config = dict(
    hidden_size=768,
    num_key_value_heads=2,
    head_dim=128,
    attn_scale=0.0884,
    tie_word_embeddings=False,
    parallel_block=False,
    init='normal',
    init_std_down=0.0,
    decay_fraction=1.0,
    batch_tokens=262144,
    max_seq_len=2048,
    train_tokens=1100000000,
    dataset='wikipedia_en',
)
Each number is 500 + 40 x the weight over its row's rms, rounded and kept within 0 to 999. Layers, rows and columns count from 0. Numbers have three digits each. The size before them is the row's rms in percent of the matrix's.

# q: layer 7 attention query, 768x768, rms 0.0852, rows 93-119,221-246,349-374, columns 0-127
# k: layer 7 attention key, 256x768, rms 0.0793, rows 93-118, columns 0-127
q93 095:520471567532501562525495491536487495515535516544512505485559479515385539496499474503519499410509494486557504523499437526463490421479463469435521489465566513551450507441524481448440510572484505505478517539498451498461513484441440554498573523489487427548439451546444491484519447504445496490416524469469433562487536515503501497578436488463461491571489497536472539542462456476547487495571
q221 104:529536487581504437466545519466495485563466457476513480529562527483517514518592517514470491450438501469463520483506536488578507509575516481528514407521527476470488484500460440554465534499507484519539453565479579507466544550511514505497454480477529453458562504530497467528404435587519470495387526534493519499500497577516466557502481522545518517507444551533468541514521451457531509448495
q349 095:532483556420522510528478507516454590467531460537498460503499502508501546470584564440513512488455494523456505483534426544512531548521447524539587493541483495548474498507524545537576553522580487536510532504516457464526491506457434533460481551442530486544378493526468516479526533542506497516436467514499439471487499461500496533481484483484501530470493452476545545436534460520468486452533
k93 096:482579518446483483503481445576449460483417485483495504539535540467606496447483492461585593465520502426538514496499478494484511502494499491509510386456451515497457523475496477525507478490544505514492480487433513511475511427523499536539526526545499538402510525540463475466503483470513481454484520536492527495492537461591491477473506545498502518515565548483534410498495517505463509532575
q94 099:565584535473523489504555535527545499518512529545519491502507495533524484467573549620526529495530469441523498577489527534514569503530519480568454444537435510540509586524566421515487561559425536564526492446443548469453509514514474483550484485476484440556527446424465537514496502493544507518574433520488524511483555486502475518509509504609431489519499507502531426511565536567477507477597
q222 109:453521454490568496493439498450524446453475470575424508532447588536515428482549522439429465524491595501531523503446525423554473446460487491473510530533451489535552530524547503509538494481513494513454523461535522497475522497463540544530469490383465514488572457442562514536588514519499541438460454485503495540538535529541459492513481489468427498559507527553474445480489522487445531577435
q350 095:579531579522492519530495496532450457475579516465454471562514563454488419441512523449469494518516441507515487581509450476487550510530402491536489521488442483518486540532485507557494491512493508465480493465401502492470518450539458413502495473474502449520498474528510527475547550499468475427501464536461597548456544457435482486485526406506484450483554445525522484551493523485521514580557
k94 102:487448497522481456507549497566527533539502476535520432430467538517477537576497467511537429490466534469572538525508451479424514529514456470517544533525447537452482451539544449504468444483500458463538519527506491459450491498519552544473498556451451481442457394495486576457488485572535541470638578526486483499574516508489538549484546554588559457425505525454430527567570464490448457525466
q95 085:473486514534511515514457532512580479503490498567471516521493500467401521483507462485436461509509515518504493459437529438484457482509533469482460457437477517553494467539531540507530504511500470480409491553523415555510495529522513465473520494448535520440479527494518529484510509425523447455468490520510475486544580537509433549398517526467513495440459484422565489463496514504493519463633
q223 100:515496512546500450488479527526520570470533485475461537566513454489428560553429495540479473476529451508510467500427457517519532480515497510458565544443486520512531453492515492548527488495476472512518462487435473474508513495419544487472527531513538471537583483509470465531473565533479445569533482485501492462493506493512497572472584465489560434465519514478444441544464478515505507449509
q351 091:535511454533534449519486515573514425473450507533509470535586460493518461449435482445451522453502522433557487468459434454442520530528524484483468457476481469526506444450541446417529526575507533473596452419451516502451552523559497502489492479511470472402552545570459432451467513520553517445428484465517474383565487528511494555529499503455546496489540501582448537462462447462537496423502
k95 088:417497469501468509549489492523441471452500478489514528535504502447552621492500490526477504457545450494393501403522535409492514538451551501492545438514536515520477504537580526526550472516471527479412475513483514456420496528456468508579520474422496491458529467417459518567494525531493530477522502496439474535529546519494504521509507532450564533555531499497525478528547504505476554529482
q96 110:480555558466547459449563614483515468523446497529532474564534478538517478526537506569570428557523460514509459489526496526422469545568556539541528465593520481432505536553491449483469516464485491496530490397496475444511504444472494525512539553548537517523528471488504516462448526531487539545509515446462479464500516507452444526523506546532547439580576467519481522502458430467488543478548
q224 121:518497540503585528477484508420481454485532510584401501504468476523467500548561476536516548490529555473468460405511473508454493531456499500503544485514619471500536398519468485525445561535444440526498517468577519555511445534500399534486528484563504532472513516464471474513421499525530519541458484506549541468583477520561497500532571418476475452517580553491489471499563554460478464502495
q352 106:494528558467498460551499438544599446462491477502482526487475518507582445508537505518528497496473558452587569507478516533461544510504489493529473584585465473472438478508520479509447575502478466463529552449553520533463488523459490578429523522506487472526490589543527520552466530510453437529550487517492522560565581510521436495436509494461525516576520525514468529400443512544548503551510
k96 113:544454483506489505485449512471468575483542510589492464516490474483546439545492486522453545491528552496454516522540526484492541497485539535535540446485537495416525458448443501523536517491484532547489469476535541409512525437547531509499564488541532446538478478561510490484523475526496450492478565507517528478493391465565440514507481410596557493578506500456428491484490435573504615531510
q97 100:546515525506455523523521492514576480531468546516527387544421456512445479539463464524433566508478538563459468491518469554528506480492460530417437511490540431481496542520469496456567463504502534532602471498567534527500532482460532484440422500457497506618514457518506506421506534572493428429478493545501542542508506476465521524471499528548521481550474528551454463532477489481547597558439
q225 116:482572572503397468455570453541545433458480482557505410575502501456482535455493491470420501526485461450530496561501555489464508428491471467513486566563517499533461496463478449534460522510537603498509501422459488490561563561558470513569544479496548482513482433502551516539494576537517450501543489503524483493475495538427528493440473478538558518507523511498461422618459526478468505500503
q353 106:482458453546492471468536507511504490514476449499462487506437481490497479536460546469501479500441561459486448500549551494542467505500453521482518458465522453449520529426436435512540498507458468569533455491554517520514593457479506486477452519443479508471445422478469479461501525554461541532456463525522485498555497526521445526463549432520473439541541509613470435501494507484456526510476
k97 109:462481534472512569471412529481544439530476537479484513510535524476480489501491507550480498552534511606558480514445468427401536433504564514524449501549569432423474483525476470541494516563530515456568559465484532503466478530514468474472536505582532485488510575546482461531505491504481424484527539497491537514542447513411463483585491554521499476519485477529422511505467517480535467486470
q98 110:490558444544508542507542570437544522526527532474492504493549477532463508466558522490492452487443471456523497466532434560499492533536536506462493503458436471456491475563556512493532512571504532539458449400522537461495546537462445505534525476369486460480518630503467502584420474487473461526572515502480461478527521489524469517491479490462507544493484559513452453573548426471507522495507
q226 118:443545531513526444592549499506515480511511448527498487441586501495414524477504559486513477462436484484547492530503435427582449504497454454489549465535397498474560505551550476548490581506458537417448487517530542532498527467501436467555563562491464493517528514520430564463483547529482514520469450518539515568543547469524459524504475560458529494476457458493422541523557486461532465559452
q354 099:536487513472615523449536564465503526437432445479488482493555504511536594522566526551449478429471466501497486454441501623456521521517521495455543500417478546505596386489485528523530563473571517533473472481475482479531498541536510510493487451455497514491465540499550458503510464511546513495468461516504480517511520548493558489470494488527483546515524503569528482515540511480518499459483
k98 100:454419569528442526504545549467500445507483495445576548505539503505469540507429484553484522516556516501454567513567555518508564465509501556540465489505444470561519498504531591489512548516519442539600547516502438545539450500461466411516526518472516443496464430485480462522498461531544554490422490550573473524441463542563525498459395458464459500501487506487487542549478581425485488532497
q99 098:478557513520501475405505508539483522491510480437429492552518542469491488506509474494505481511470529475466494468513466509471523467494445480552493467474509509536568553490513460446589495475482454503538506461504444493468573537545504454484498476556474499528482538502511510406492519520591507528498568471483516517488461527511480509570497525549593492526561522524525449506538505475497454552455
q227 106:486560515494457544509508486574575548470491433513516509490534532565493510545461562475537546470470569424513534541531597535432488507462487492552560491514557499483458465474494548481518444467487499520492538467536516517532481497531546484471508458541488489510478528428409511525498504467461462556503540513469435501411510492527493494468564491441516459531412472588500511505518534467458511517475
q355 094:453527521457498505450516469492482550486519485464509487424520471503512488490483422514544455470446507476528490506537438448490523520518505500548479498437509551530490489438540511532533535474449529473469487505476528530482540549553470512474465531533513504537550527476505513509470489398541501542554438491441456492485562520487480510442529495575532419493494460532503480522561565577479510515447
k99 095:444536441490467513527515511544516605486490474427524499473501464514549549525533465493482464515552573479562468520459496523544555475515529495537454403490449507441499480441449494475430472540496538554533496571470567428514499488505562546498559541527517546526413552534527497454527495375458518493537421508425501507486493521550504491421499528507472508458490566566488474451421538540509449462496
q100 098:521541449520541460433466477480544518511525559407441475511467512416415501568485441571521481495508482542520478549498572473495460463481503649463498423482546506487560541544476505475430541509464498589498514447564530501482468545477563415466506471488507482432439488536499478480479497505500489456492483463527475428528564483457480570429492533510512483440490486481570382507457543505514467541494
q228 117:493500497539557458573499505418531505515500545494538506517472479537485489486512471551530509548459552529521547486474510532451455554529481559483479459491483495482480544550544462401564430579462507438417454508491535420462478536451476582422501589394481497442555541412480568531502534496450554526485490463439492478540561497513495531452607529449544534449497481535585384517536567507464495510480
q356 091:545515469467559425479538487473521504438504466538518560512434549494567518584473440513494459604437531545504519532534570482539495517520523528517579472499524499467570421457441605550528458468488532505420560404480465509491473515457502489419497537467497480544441471493545538500469515470540521513488484496581492498454488560400376571540548467520528522493501560468533479449468478554457581534451
k100 108:506467458533527493574499532471542535507511538560486617549490461485491513476516478468428514508490502554433435489511493475416570479480476516563472531472512506514517466518472443416523518476517562520481526491526483546496531513555482514440398497527532524514534488503472474486516495532465585558547519442555471476583512520466504480515590500469508589559522418476478508517474459438485508499446
q101 114:548546530510491472497494486441433592493452483491493519517509519564534470471491452461498488499498579499579513575517490463502533445490548514448506447494500470492481499430538488498403469554418473524474513457502502501537548487489522472441489517467506491497492511581516524443441415490634486499532542494479518464539562468597471597524481457553595506498509388503482511463461422499516547518453
q229 115:456495476543515528502478502491564519455462522516463426494566452402516527454537508485548491467574501597508505542497459447458446440475470521467506591515472546411551531463566467501486520462454502523536511448492426535447555421465455417478527528550562511482473523426476428458541461518498432528549537447497476518512483501454481594495519494451558609510558466443558521452465488501561574562478
q357 101:533428492498541517562548525469498473425470528451493515533551483498534541504512541452485547524555576486517530504569464544484496567385468461483507519563488532496443529472490506504509475511517402509495498496498496555545500468553469505522517538556527536619397513524531561471481450525561435516599570584537457523477528517551469565570411553484513519502502433545476532491497498484492515575523
k101 112:501531502577561549538496472479380511490546441463540542476491462529472512552468513504414496588472476516438496504509485549540523576543449567473449536478539519471571520553465473498488547426468517465476524530537460543513476469499463472491520511510507555511515534522537502396516552535464454490448451540462432512521497492509491461520462484462524484531483514552504491495479591499451477442500
q102 095:500497536516497531514515484500524508543513512498491480495522493494418526496512434547485491534488506462492534545502468563458505474489500448517545473589543440517468445504449458484513486495507491505494526521522468483568552450446469446501551538569495518524440453483521438507458409504492520600577480482510508516557501460506482592515490495639482526451536454495518493362533536496510499515505
q230 108:432482575486562554522485458527460498509522504464588471590454384542620496512537459494488571534659450482449456511519465519511513468528501538486477478514561537511481402500439537500459462518481411522488534468532521573502500502487538464491519515505521488499559470462514502533504570490512561549504503465495496580486439395499537546501506487569544445561515492515522506437427527534427506474550
q358 092:570559534573487481541569511532482525545466496517539507563533469543545496488500555525508564460515480532521467443491449526444486473497533513520480486472485465495462487409491441477476426465451477469497544567481455535556508537499492536524459543528498509517519476438502504496407534462460476553490574461551508543470400485517485473495515510522478506461582456486507442436433479536560459494437
k102 097:480559553479488557566539517497528535483482532484504494479486475496490547504532444502542472503502458486399478567573503509534451511491507478600553536425569498542514454506474479404547437518508484588452525458579466532486575485454497451466450521445517452426460464561547431519499530592561587465472481476521511559549490491457603532489490465469515443509568548513489560530528552498438536446515
q103 102:482459471484481462515552584465510500522520475516523471573519499507460527452491488515511519467493520452516492475507436492511472557485497497512488435565449505479471442515527525580444504447517490510523452475427503448456456510524489568532490531551509447509541498491626465480499504465497499483462540632437453520518461503486532526448503488459507527524480503510536434511552442479486518485452
q231 124:513474438479530455517502506560535491496401484510472497536434543501521481548539485547484489475542467490555540503508460508515564463473455515520469511503533496548453530459548540417485494527494443471441543489436490472616466500543488494490485543497558519477517565567527520490504458518478534482525475465486457551546545526532442504467444520484501508496499514542513495481495590466448458510589
q359 106:480513540469492478556460509508546432577440507598537513485461517464489524415508519499521539447502490497491495434521443530532472477499528615523515461529532480544518432455511531543487545489566497468530430539468535529540530482461417493532520420530506571423498526513549458479505485409451546502444502508469518421463460483484572490474526454432517385528497521537511473551464498433554512545445
k103 111:541512584512487538450512521526472460499546596462492524504481531410521489482491530472471509554441411423504522428508437496485553506523429521516456532501494502551464520389551476503503465510477487424517454531474487480517449576487442469541513500421488555472475484510466494483515487522548450450520541539483538511495497509547396521491465574510466520481490554489522557434494455540498501408482
q104 093:489526499439566493478524540494483504477480492459517539530453478520436563419491489484438474547534539481527500516513485513514496535545491508501485520491493514561539485564425551546402510506522486460520517475540514533535499471499478421517551515506527496489530542538501472535452463481533487546449497559448449493544450490467529514402467471489490516492501528529512550498508505511472568457456
q232 106:520437484481506509481472514516487507541468500516534382470457508487471511477491478520529494564490538539454410535472443565556549463539492528492476494527540505524508570524537514543515521456478476550457472470508516547579531465472503545550495497459520471548520511491543526467498506530468492478467500527502433578510490503517510518486493544484458523506509460468529542512462538478570487555507
q360 082:464461521414517499487539514533488479557586523561514473494509524530428541510529442558569482524478456450496449538479521558483486520531504427433524421473514555520534519484496437531484509547510528516469567462515463508493534470504428456528564512509468525499498537492506497557467466485530422500501492530486476493533463498455551497468437532496506546494572442510488517542465461529478489500483
k104 091:496552505507492486499548481523506549613461461558478525513597455508534543530502410527517491544527510517482482569434490496441493439594497508506481550508505470481522476500427427565515461501548482507540520497435568513467500480493450481539502514434470501520541463541486543445487580510423465484474524487453425450453573520541593512473456484497502430491483506505556485514524511547501440466490
q105 096:448503526525497466488510503495483535467453479524463535548500492424460576534482489526491525531565543559456546530486562444552446468579442500418465459437519523436532469479503508558502519563495467483465474560497469535460407601513412553483467526517549455498520445478510534505503481439468483488463506498450480526498434526474469511487553522430517473489569481480494536546444508496503510518534
q233 107:476476509493506456538486443457515459525508484552526470490513513507478535415561524509489560470543481525459519557557512495480484468554530494555497511460463487533555428503506547438493556529575492466504521470478526582392504470465514480482542453488536511450569566510509466403521511455462519565449493464536540577544477534502442479476451508510513464515470497506533469461465476513432516515564
q361 098:527458504489517489510573442513479554520403541495478391531491475493494390484531532534490494518428530517430466515464444464523451446532495497536468526491554518444437540487496523486516630474478486486525540467472434504506435482482507480553495545491535438507529483493521475478421523541456570520472504514526488564485533534516487443536482522556476490490510540490491569471501504518566473492551
k105 096:505527536513521535455517462541501479462516502450478483449485475522528557575411486418455571443522432410570493544431620530496489511516519414534431506501483471545516547500434575550509459475495478584551529461608422470521552521499534491512531448541503548463516561498447487476519517508439487519510522562494521542468440415596561459500506518512485528603498454552484516483543460504476563484456
q106 100:457503481506483527526438527541570466460531515507494530499503556484490554503506514445535490511511547529514530475482507524489555468554501515463563486446433485528471408504535569420567593575577585535456558487430523538488511608419482482485493446459555502445546436501456473560494504516490500572515495545554506511504548481509558530491467489485475470512466521492525468470522441483551520524486
q234 114:480464555470567399462557553494469545404477546500462579458529597530524549490501529523464475558424527459553508494536515474461557506546494460568537525514492470492447539542531467476533574467477442437506458530425472497580465441458482567486467546444509439465518576535491446564482568558435524529531511504488473464515534462512451538513500489460488477487449578500418451516532547414497469595520
q362 097:425507587481507456508502478490536511456514516549494489496496514545528528524534484480447479536499486556577476490463466521498453502528477508466558418444495508547508426486495499393522489433525522473486511543521566585446516515455490486471534465539590484563456461565569480567554456614517481562521505495495457529469576476593489489468487479434468497519442465494465504559539518480434452547496
k106 106:536476466510501533527491590523511443518490570502495513554516456501489484482525473508583501413501487519490481528517453513543523436593411502507487559436565511553499519549477540535525540488476486472509498485514525456534494492503511497545557522547460481525506515534439519434472595492471476480497453485468477515487500507492474458498510521445521481455570528512497541543557513480452492522539
q107 099:470511493507539556447487484472465498533478536435517459468571497570489507489416414504490509469494532511466523513485450573456514548475570515469525449442562502506542552524525478503411472612505515519524536426493521488500540469489442532527484548531455457526529429509499555559526431425438436524469437499491465565494504526479465535514549469466431545520522522590506491493526561480425548535554
q235 109:555494522513472571430500528528540436510458497430546584551537430577444479514516453451499484543513480539534492511495501470488514466561475561442499528466546559503550568512487552458432539479495526509481493416502484500556537524516547480514523550534577464490614506562571483486519521531532456521489533569488439532502491511420502555545543472466443481480484596494485509465504516525448441471495
q363 096:541500563523466482502519544468486522514491517530510465514547418489413520407468530475432454471489550485513429483490508489515438538468526539484528518468428487518525510475422514534439488563513534498501555479516502521453505503540518569456429481611541518622593484484463543522512387509563422506550571537493526540503483521455428446518512550549506566420467458579494553526534537483506496463509
k107 101:486550456435512477498552503442453502521534449498492493450522507489476462553455480454528472501487387541519537509487486494545524560477411465480494496522443538520437495541514518483424456492519469475525448492526514457529457462477486497408485476449541502530492522473513498441513462525511515457487595506520546517447544524484473473407463491534551536563482487472521487499509478535525540458492
q108 092:493557506484566516453501521528491498460528491491444526513543541514463519533537615516514523508469501460448518460476456425488499487528525515433513563451455475480526547531503497486508489551527515382457430500472506456498486542520595477518471475550522497475489528551493449524420548477450527477509459532454528503492564437520508502563506420475538487520509541557481454517537517410507489472514
q236 115:512436490501518441448475512491454471565472503525508525473505536563504511463503488463547537479543540451548488512502459469505525528551462551512523456520454481488442486495470550481461511509462462465503509565459501484496537560499498512443492544451548477489490485540427462474548499502446512496530551439466507506438488493508568461499488518502510580584465531500486454490565518467488469465620
q364 096:520470545477508479488530484451478470449456529452470512507487542481494522516535609442479515441433503498533520428479529548509484422462555489480453503436521542443559497500504467432471550527517426459519534438556478474450491539589560531503472501521408439480540558546519463546482535498446530543506557522485453514551489524472463490501515503517412515527536437440535535479525546500507539482535
k108 106:479495455489493530489573442452452533504570486538447454467505538526450453467454568490478482478511476545521516471431583510538451487598487441478474550503454624542505453437541487467517477513532466466501483477485514486521433401534493454487470466457581517469479556482595468582509496504501477492516432489487530591465557506551457487434478537532387573491463412481444526429484439503495467439509
q109 090:493453509533556524464486444504523471462500537496505468562462509493501473504566446525524498511478532502473418529523501485420537500515504473514508513495570519535499495534415516518503446452446512500458485510505497460489546452580476436460489512486407471526472548540540583484472515529499478459544406508509519532465564504481406466510467483539524475513471511497461475482441572571504454494529
q237 102:479457501545533540487501548470487475493531560499537555596423478501511422541533454470535502432578508435558592504488594528487505557454450482571474476493485470570570439484454501437437415490502532505485526489525534501518491529496521527453484562577486494519511464476489520536498506488508491457538502520558530542526508442536598507445462468606529500504492461489535497477502478467501506428484
q365 082:495515529556533546470530529521486489457510525489486516539494501455464519437566422466542529450466569461501482452499547478500554481566476600577466520500486539460529535558389490471460466491476471491466455495531600367481509520475507470465503485499508498423540530440447536467503516442504462497532535503529507474494509507498470557509518541463486426494484513489512551498498559464497498496450
k109 107:515458479457523553447529438467490511498525451507578554507510398521524501507544526542530549506474523555496516509510505546517511525534511539581505466566491424499499520513437479501508524499522511494492434510507425467599428506483502419555601529511430591469548466499491509435477521561506448468446469469442437474483473505427482507496494515534481548522532482493530480545589523508520487579511
q110 113:431653557555566517478472446554495467566393468541504518529468426538514501448531505506427536572516493569483475501503465496446517474486535419469545515508520526503522511506396589520522471477423532526479550501543461452548487462540477456530563418460448461562498493485584524527483499470542496515486466514536501583495587513435438468468447466534457456455571532407495550398456546553528421428538
q238 123:490591540524558506476460494467478482487470445499451476486496546545463484453532525516482461503540470517463578575490464428472468492426487408507458527507475519429478465494534483481444415516365504453521494606456406450528511458541486515517512534538493537540490517525416507418495506459506455448430455553529496523411495501537468551448457461518459476521509478561507451536471501460532548514446
q366 105:527525505472545518431544520533503521485481460485488510490515535444496492461562425579454527515482483458552557546598508415528492492475507525524483502562566491487498584477414541488470527520514424513439508446528516497622468523502495538487474509427393453562471499413472580484453544513520487516476423456443498490433467528529521415503485468539518512425484525516418436564521534513506484523501
k110 114:505514480535508493502417539454530503480490564495476547534529590515514478506472509440531463471468432488531525453521495461554508485496416523467486532430520557480522398474637496514484453503451552466517455536529566478416480574508543509448529445446521498504505475493502523543476511557515518555510508555533585496484498508547515482481540461462477454483539466478489432486484461469529483495532
q111 098:578478591464542495468465516471483453514534513464528483550518500503505507513466524505483508530458496485499533589474555496518461538428517627423590515449544478510521522489495527518508461458534481441528520459471444533475575528476549493496471477472530491462478517512490476479394472504399521457444502489550494448466448490488549432523482505417407452554510551455486531506509471493457470465545
q239 109:504513498438488513572464471440550523467527490447493553568446479554501532524481555502525471469481465459456481429493508502475535536494509461559545550475510481503539590434462498525515475480587482472535504537542493524495589533493498560509483538562534504538448495533550476507501497518554514436497491406486519504514481555565431508421439495540425476519551508515507532477530489445488527424533
q367 094:442492572498498525544443457537474486545470483457572522557506477544534426501439497492500440522510526437514548555467466463462494583515511552440485482432516495473550499424467428488500472534654565500497504415450446472527516524540484485517488490421529508418533463449427507526493474562488503391605515533537578507452540508443477526491476578524381508487458479455449518506540516483590527493569
k111 092:493475501510430532537558480499541502518486443494467570553435544428473525461587486472449504569522492483577442554494465474533430486405542500566517556481484520501527488542514469481477551451455506479562500515552542533484474496517534475483555537484497484506561483519501530528478507461484488423490502477465485450502547541486499486491492502433516466443475467566570496465468533534492558538460
q112 098:441545549499445409488487443509466516552513533505538409565555479510517540480501555528526497590493553502542487472501477503410485456540465544378513502532531458505501533478491530479510484579426484561494554513508484542505448495547525466486484452474514503530609475621444461495555537521566486531445507520486461510532517480492478486461528448442474437492479551494472510484456481440529420575559
q240 103:483524514511497522536554527545508544459440499474528514463584492488441453498482422609477492526546548472513495478478520452488523526552490488546607525474535488504525490447455576521550527566469470539413500525459476531530521488415578470527415498528480516568464504517494441532489505541487475503485506512444496536517454552485512532560446544476513564545486500537579534515504520438455502530485
q368 094:434573558519516470400531515509458488493454514548488484509539541456451561514452506494454483470475461500480484496422514541476456465552509464520518478441477508443436442480514452455501511546519577595565514546488499512572470469535553487537571395492478528539538489526474456511504441529491464460565449546455504529480453512496517443556526531528474509495442571477494489495510521428523484510494
k112 095:542549463438507536524495473504565527452427536476518602490518480547524390460553468505512502479505418578498492505451522546484529535475489520470454486540475504522555457520450529451447558438506483452564492500545539484519514436442479467501535488464561467506502517489477490536554487517487465587479528506508444478494487506520536475490495504454453438561569505457515477456513470449568438483512
q113 093:523491459492482517410485503557527441454520472506513548529456487537541444524460463500521547434464483546523532479507534509496473502495464546528530459515512432464569519597523470538530477499500475586505492482465517523448548530555581470533499557454538542463392468489591529524444553476546510476506432468515506391541533608501497477488504539487585497496453470434542452461480492559511454448550
q241 110:504522417500536420457459426517500483480489473478501472497542520460487473468494570548452467432465455491463506508407543417438442537422477553526537478507443488452495512478515577522508458521466560468443471482547532499468530546458504489496515464475533516499464486440528474480437432487486482431556497506449520523449530494514496477532494490524475453506447517473500523532492512549454527501464
q369 090:538544483521435501478471445524490458513508486575564582456582514522518506530481533533472456482438453543486432480451545474565472443440518525524485485514548465465573466576549497490532506453493431472477428479483513496540488493456492460509466517473430529521491469564439516491637483469449513527486537556488510506450563485528528444523459487579526538533525560429521501540471520542520576513498
k113 100:471483574458487522512595534525508544513467478551536493496484441491506492509515475522557526454483492447464581546513518422527473536537494477518495551486509502512499512459480512477491491492509484469487552576535480536518463431553461415503463474552553476504498471480487502433526447519526599445461533462466492493438438512521505451460456413384434500514512378530484517535568548398455476555487
q114 092:486521558488555529483466545430471504576512461514540500460478457554502482505494507547590481508458553500474423488436463516470454491495490506497418533452465507466563550567510494484574461509580596550474507532445516526496444531493515488515512456584386522470543535491537541506486499508494529444479550525525443514516543504579555458516445500402492536522466528459460499518481427471560527471512
q242 103:488442546485512487515589508537507441500489495490561463427504478519488480491569532507482474456525542519486575556522477484474518459474522514546460494470465486457429455615531434495509458486474513480510477488458477475568497497526540509465483514487450511519560516509436474518519489501513484568480446521568533491581406476491481462463491531521467433437478480548502536518501500502510496510510
q370 095:419488520441485539473483531572528503525573460444481430456434507516547493504480504449487501650438413517475480503504565509436456523430497451519482549503440545470443466533493549499513506534477427486480569504464512517508530586439510518531528434523510578442549543529462597515585561406491533452516539507490551596545542486480415491492466501516451460466493616545496522538466535534530487446524
k114 093:455570462497500509454505426501594414546475646486494538458514501481542491533492565491548528428566607453458500531479502546514501434458507601463529506491518511498466541473478490496468460434571539489558490542512466389504495552508525476484544480530502562524538471549529477503546412525523543529489457559446510483496480527529496462539536498529461525558521555572579521414553479445501486476466
q115 103:551526534476541511567491542495563538491531471529490519505570449517509478551547460488480460505501530524480553467505534534520522488421463576514504549474519448487516581473469546550440516473548519543516538505486541471498506476510571474414459600451526466546525436442535534549560492437551473462590548503421499415553548562518429586531464492494519485523558530471469501426417497503505398503516
q243 122:505508498495515445519465563509562516432487465535540489540602482541458511475528459491514471491508499562487510506554485472471469522574515476517480490563525508504555539529439446516472524507505452518532524530477510458467476561486549527502513501426547558526504532549569605516574498545529427499517498545526500464555498544539566522530508464467417503506439490498450471557482552451499487546445
q371 099:482462445433600449497520520465530506510554529462475543552460464458476501511540460504482535531461467525445484573512561470446570474542490511507455505488521493538519490514446491504504566525573416535527595498544536431588514500474534467492562531502433478519465491447517594506552420475539534495499488605484489559510548477522470465473513514471450493461477476519457551455524522532417431485507
k115 104:548551510522463447470548462492413473502443540514489473555520506535460548506523567525461471443512532534530491515565525498490451524494484498424438528530460509471507465492554500541528529492469533512515474573506480518417514472525497525522523439498533465487492494468503490496484467474440507553545471491551569487508497563497490544484488534516582477457510488502481517459509437470537510501482
q116 099:525431526374501537524482426493492473496511471514510451521535499484530440520461481489537568524506538525436518470520526541563463586538502539549504559570562530492408512481517588477496538517511516489554555473437504483447539478501555464520533513531497496596505542570518523570421508594482515551503484561479459445547441463512494495525483484478576570460532486516546522515492498453497560541523
q244 113:491494536478491530511471465556471520475459470539459447585539496571499422469454470563409562538517503527493535538433539540450503491498380545454548513510490479530538505489463453518606516450504534496482566481541508501479489467491522486581509496482476524516541567561534485471498490473514549495503526441459448479537469464490469481478479540490449454548504505457531542488470508581438542512427
q372 096:529466495422481489458482464462453552474549555545524428493495505525469496503458445481486555498486462489502525564459496576528525510550495575566435533524535551523511511569549494491502485495478492503435562483481529457609474509534540594518484450501560493513590501526484517447513514548530480403457530529487507444504467484511526489423508493532568548548545500519602515456533546440526535513524
k116 102:525492486501501394515442515472440455566477505471460556584459501538467534514508508523527515496509551441534542476470481391528534489428508519446548498490491479583539489511506473467550479510551521492524481495541545470542467459474482549501558580433499536389513468465541461551505441492476504573507515457496491429561460528466517545552471392443491485393547586492454547462465483550527474518526
q117 097:515519463451466537506475505506569500534588510503466526520502432457514499541479484485501497576456500505472508465430492416526519506480560569510527428545485553505520462522477516509494528504523468547522545575501491446477473445480554500515531530471458620517521499506549487508465457500439553536598566517465527569582537467535550441508520484519566518539533513525526508468550521550502462406437
q245 103:573503498439482494509550496487489616437520552492508528507470461526534465458448529550486486592441559458432499484496496522455500430498570454441485458455556474487477532447425520498498581536554517538558438505478472525534495470504526459514531459474461492537510492536484498514408472550490516508529440517494505487501525553431505511468464544521523552493493529494512497516479491551535479457540
q373 092:493514441388544473464472508458527537492592492435477521500406469470465505542542550510497508510510549522471508422525522439479524524486533464522477556461479476510501412471453533558521539488559447478510579438547464473542444501482524568477511568473411506568480475502499524580516493516497526596532500456454506613489501491517556458574458480574560508557501453453463525495442519497484524505511
k117 091:462428522502518458474456500532555519471519603443468483541545612475527507510468455508446443515525461541466424508478458536506462530517463475500497546535450490509528527454555528502494498456430533532495562507548495521524535487507489472567526473497520512463423471483451481483502483444579532491478487496523510492485493444556485506469527620452483527466490479525522468575574510431478460465474
q118 101:491476521500521432466474453478456447517475469466489453431504604473478492484467478501560495495555499485490529519486478420471499492478513501579539526496485565543499583525549501516535544542547469463467498527511508512477487538440501484500535522504531546456509567437445432510475516507511555489458467399507521433515465516583502506431466450472469488416494561489525553512498469485549527482481
q246 104:470513453460477504490504466500479512482505489517446521498523515467492483508520517439525465497549440464525510563536444476507495506509423460488519541481488497488484538529502476494494528482474498501551509515500488513490538509488524493572497525524571551522491500561508534472429551561500495462469508536480489520540498481477498443512486523527528502590444452569496494415542464493583468476492
q374 094:496502506531490483564492455477431478544484472497450489492511545500599541533524514457434485523479465520511464537515437545531504499522567517523533523472504531543510523518577449541479409503475504463404552493520491472500492531425449527516501506494461487465569470548514405533515576497541563426469437509535563494461454471540537567397456478498495376421488509491461522553474443497490457508536
k118 099:474520468524514562452530577511449471546540481505540486519492509541533466461510544424520502479559526490539551457536511485484528459545457439502503521407474437506492548484442524507450417463517500478498551496528453523569526453519483465537477577469472499551613529480523475534544530471452541592543443481572515488529577511510476528435504484498522518550544484556574548498450464448467512480597
q119 097:481438474551496462471502376499486509473533443567509440447538505519474446385505513476456508551477492530465506538516558540525471467485487573481459408438519500509469459473464552528502476495505482447601513434497460498539430476466511458515540537467491552534531494486535469559446502451505491513527548455452577585545494476413500447402514548548492541501517505487553519523511491500553502436574